{"norm": "rmsnorm", "norm_place": "pre", "positions": "rope", "rope_fraction": 1.0, "attn_scale": 0.0884, "init": "normal"}
Each number is 128 + 32 x the weight over its row's rms, rounded and kept within 0 to 255. Layers, rows and columns count from 0. The size above them is the row's rms in percent of the matrix's.

# layer 4 MLP down (transposed), 1344x256, rms 0.0662, rows 98-100, columns 0-255
size [ 91  96 103]
[[124 169 133 121 157 149 135 102  92  90 200 158  88 125 181  90  96 122 131 117 118 131  77 121 154  60 113 139 163 132 109 130 138 121 139  63 145  80 116 101 127 127 147 104 142 161 145 129 128 132 147 173  91 172 108  63 166 106 119  74 146 151 172 189  78 188  82 122 117 162 181 139 119 112 121 156 152 112 109 102 142 129 113 128 132 138 150 125 140 157 150  79 149 127 136 118 155  77 111 116  95 138 115 182 151 184 103 107 138 116 123  49 116 186 194 144  98 120 134 112 109 134 121 158  87 153  92 131  95 110 149 132 118 133  88 156 158 124 124 125 124  95  63 133 148  64 184  93 124 138  32 156 211  76 114  85 148 137 154  63  91 174 156 102 220 138 132  99 125 102 139  98 127 150 108 144 133 106 163 187 161 133 121 176 111 154 156  95 126 169  73 131 116 132 112 106 164 117 139  63 126 194 152  67  90 137 106 161 101 123 129 179 168 100  94 144  81 152 183 145 182 178 116  36 121 118  94 117  69  89 148 147  99 103 140 119 152 130 123 107 137 136 157 104 133 121 129  83  99 159 149 184 135 159 117 136]
 [130 149 157 145 122 133 144 109  97 120 119 111 132 157 122 132 137 158  39 125 127 146 178 108  97  77 107 134 111 136 113 105  97 118 179  85 142  99 148 133  93 119 186 210 185 147 108  54 101 169 122 146  72 156 137 126 137  71 107 133 159 110 131 138 154 125 148 131 139 117 139 153 137 146 121 110 133 138 133 155 122 141 155 128 197  94 154  81 123  96 163 131 118 124 129 124 170 141 134 125 155 123  91 122 128 109 166  96 140  95 173  17 108  51 173 176 128  80 147 127  86  81  92  88 116  80 208 168 126 136 122 136 118 148 166 161  96 102  97 107  82 166 156 149  77 122 134 137 160 172 163 119 157 139 101 152 102 110 138 162 103 135 163 187 110 119 100 117 141 139  53 179  53 147 116 147 152 142 184 125 165 132 162 146  32 159 117  94 126  34 100 134  97 133 112 130 141 128 111  39 115 129 126 175 121 111  55 169 122 162 110 105 129  57 113 136  96  99  74 139 104 105 122 111 146 166 106 137 133  89 120 165 140 112 119 171 139  88 133 140 181  93 123 167 108  69 165 106 101 101  95 140 156  87 125 107]
 [110  99 104 125 169 144 116  78 141 169 125 120  55 148 107 114 146 133 160 114 118 153  64 128 154 127 170 160 146 126  90 138  97 180 153 172 128  88 188 112  91 150 154 180 165 114 134 130 173 153 113 109 126  82 170 152 129 128 106  67 114  47  78 127 152  78 138 140 102 140 150  78 141 125 140 104  53  78 149  82 156  85 136 113 141 134 154 151 143 144 101 184 135 145 180 105  78  57 106 138 106 149 134 143 165 153 128 140 131 148 124 107 133 107 206  53  99  76 153 176 118 128 121 143 152  77 104 117 105 130 138  99  81 148 156 133 136  86 155 211 110 171  89  84 104 106 130 111  85 110 111 130 150 150 125 140 194 159 122 186 189 169 135 131  96 134  90 133 175 101 179 127  88 167 133  90 111 114 149 175 115  83 112 143 114 148 104 107 158 117 141 145  99  62 138 112 211 144 114 148 148 142 124 131 102 122  88  61 172  87  98  70 126 105 103  92 110 179 107 143 137 191 136 147 131  92 133 151 151 129 202 201  80 133 140 158 136 143 132 151 150 138 150 173 162 104  72 137 141 126  71 138 119 156 135 113]]
# layer 4 MLP gate, 1344x256, rms 0.0736, rows 99-101, columns 0-255
size [ 96 102 103]
[[140 158 142 147 127 115  74 100  62  78 100 111  86 133  62 102 206 152 146 113 111 120 167 133 123  80 130  80 172  66  92 109 120  12 113 124 142 131 122 132 122 117 162  96 143 152 129 166 141 104 102 139  52 124 103 115 168 113 136  98 166 179 153 154 175 149 162 146 142  97 162 143 131 150 170 173 160 183 117 175 161  75 169 171 128 177 129 150 138 107 112 126  47 102 135 121 149 109 144 122 120 121  81 120 135  60 122 138 158 121 126 115 183  45 140 133  98 132 112 121 155  90  86 107 141 139 115 142 135  67  86 180 162 166 139 127 117 134  87 130 137 127  54 126 135 149 119 169 169 132 114 115 117 198 113 139 185 107 112 184 112 142 116 108 159 170  77 170 213  78 150 164 149 162 112 159 115 130 127 148 106 130 113 112  77 149 218 113 111 130  97  90 107  76 106 113 151 169 151 109 149  85 182 144 134 138 130 163 177 118 152  96  97 115 119 115 117 105 111 117 120 150  81 145 161 109 137  73 129 121 112 114  70 120 126 157  89  79 112 133 108  86 117 126  63 111 145 145 154  79 131 124 100 132 143  74]
 [193  75 144 121 127 140 111  88  82 201 160 112 166 104  98  84 130 136 143 140 110 160  84 100 167  93 141  80 140  81 100 118 163 166 121 146 110  88 105  92  99  99 124 176 189 140  93 107 170 120 136  57 105 103 112 174 135 124 139 115 137 122  90 106  85  43 128 141 166  94 126 112 134 180 126 142 113 119 131  83 167 129 122 137 136 118 170 162  84 189 112 177 149 143 131 137  97 107 204 158 102  88 123 156 131 160 101 187 162  99 114  93 110 126 146  77  90 103 122  82 118 109 107  89 140 116 123 113  96 133 105 157 126 175 138 111 158 157 123 105 108 100 119  96 130 134 183  53 105 108 107  84 142 113 193 148 172 138 157 113 120  96 108 163 115 158 154 125  79  80  68 177 150  85 146 159 107 100 157 141 151 111 119  89 218 142  90 161 124 158  29 171 109 122 136 137 145  93 142 128 147  94 137 127 159 139 106  79 104 114 152 123 114  75 122 124  98 169  78 193 141 151 103 134 146 130 179 120 149 122 169 167  76  98  68 169 156  92 152 129 164 127 121  94 178 122 159  85 163 123 156 186 136 120 108 189]
 [ 78 155 140 102 182 156  88 131  90 144 127 137 117 128 129 132 138 148 141  85 140 103 139  63 144 154 154 108 154 127  77 190 179 123 126  95 142  96 133 176 121  95 133  98 141 152 155 137  88 143 121  96 138 119 219 153 170 143  98 164 103 144 103 120 172 124 152  70 153 150  91 130 166 119 135 110 182  73  67 173 122 141 174 144 108 176 135  85  95 108 129 142 137 158 147  69 103 122  57 211 139 135 123 118 155 119 108  61 126 129 120 160 119  98 140 122 171  78 108  97 104 127  75 147 122 153 100 178 110 157  91 124  67 117 137 134 141 138 103 156 129 135 169 109 115  81 129 143  87  96 138 163 106 127  33 140 136 149 117  91  86 210 115 123 108 115  55 104 123 112  86 113 133 133 141 167  90 135 165 153 129  89 188 134 141 143 115 142  94 134  95 139 147  53 112 172 122 156 148 188  66  94 153  77 147 105 147 145 145 113  89 129 150 192 179 157  98 103 122 189 137 139 101  99 109 129 118 138  39 131 111 126 108 192  91 117 104 124 137 172 100 140 118  63 139  94 108 150  61 128  66 110 105 175 122 122]]
# layer 4 MLP up, 1344x256, rms 0.0762, rows 99-100, columns 0-255
size [ 92  96]
[[106 167 126  93 146 100 150 145 185 165 143 126 134 136  91 112 165  78 168 107 104 161 100 137 193 132 150 124  98 128  74 117 183 166 147  71 166 157 100 188  99 105 123 176 111 186  87 205 148 101  73 124 120 134 153 130 161 109 127 121  82 157  79 131 106 119  66 112 150 111 151  73  88 100 142 112 122 166 111 147  89 133  97  45 177 111  94 169 120 118 118 152 175 107 130  96 103 134 132 138 135 130 117 134  77 127 173 130 119  96 111 125 154 158 182  52 163 140 122 150 151 129  99 127 171 210  91 145  99 147 151 113 146 144 123  82 186 112 121  95 149  89 155 156  61 151 159 124 177 132 134 119 182 157 100 136 126 107 154 114 119 117  90  75 170 102 141  89  47 130 109 133 111  78 100 138 111 157 110 108  86  75 181 134 119 170 114 132 159  64 118 103 149 101 135 170 117 106 115 121 127  98 169 190 105 121 132 164  91  80 121 131  95 117  88 143 131  63 183 144 103 124 136 173 149 193 172 127  88 122 136  67  95 120 120  95 128 124  91  97 111 109 111 145 124 101 112 128 140  34 113 112  96 195 101 140]
 [145 143 120 124 127 149 110 143 160 145 133 137  87 188 128 154 109 149 118 178 178  71 131 177 114 134 158 106 105 143 104 144 147  90 151 132 167 145 123 109 152 139 104 129  98 131 154 183  91  93 181  80 169 217  94 183 142 128 134 123 171 149 153 125 155 152 125 100  85  73 148 104 173 194 132  79 146  60  95 199 163 132 139 107  93 145 152  96 124 122 149 158 133  46 122 111 153 128 158  90 137 113 149 119 111 191  80  68 112 111 114 239  96  76 149 137  94 130 104  87 110 138 121  77 107 155 115 140 130 145  97  95 104 115 106  94  78 161  76 161 181 161 124  89 140 158 142 182 153 174  99  95 158 118 106 156  76 119 149 111 108 174  51 157 109 136 141 130 165 140 134 118 135 116 102 108  87 109 128 157 125  92 192 214 107 165 145 149 113  59 129 162  81 111  96 165 167 116 138  60 100 110 136 122 194 105  89 161 145 132 152 144 175  95 145 143 159 114  87 136 170 142 123 122 162  90  96 138 146 187 133  83 109  83 131 175 130 146 108 136 137 131 150 113 128 148 158 122  84 118 151 143 140 175  98 102]]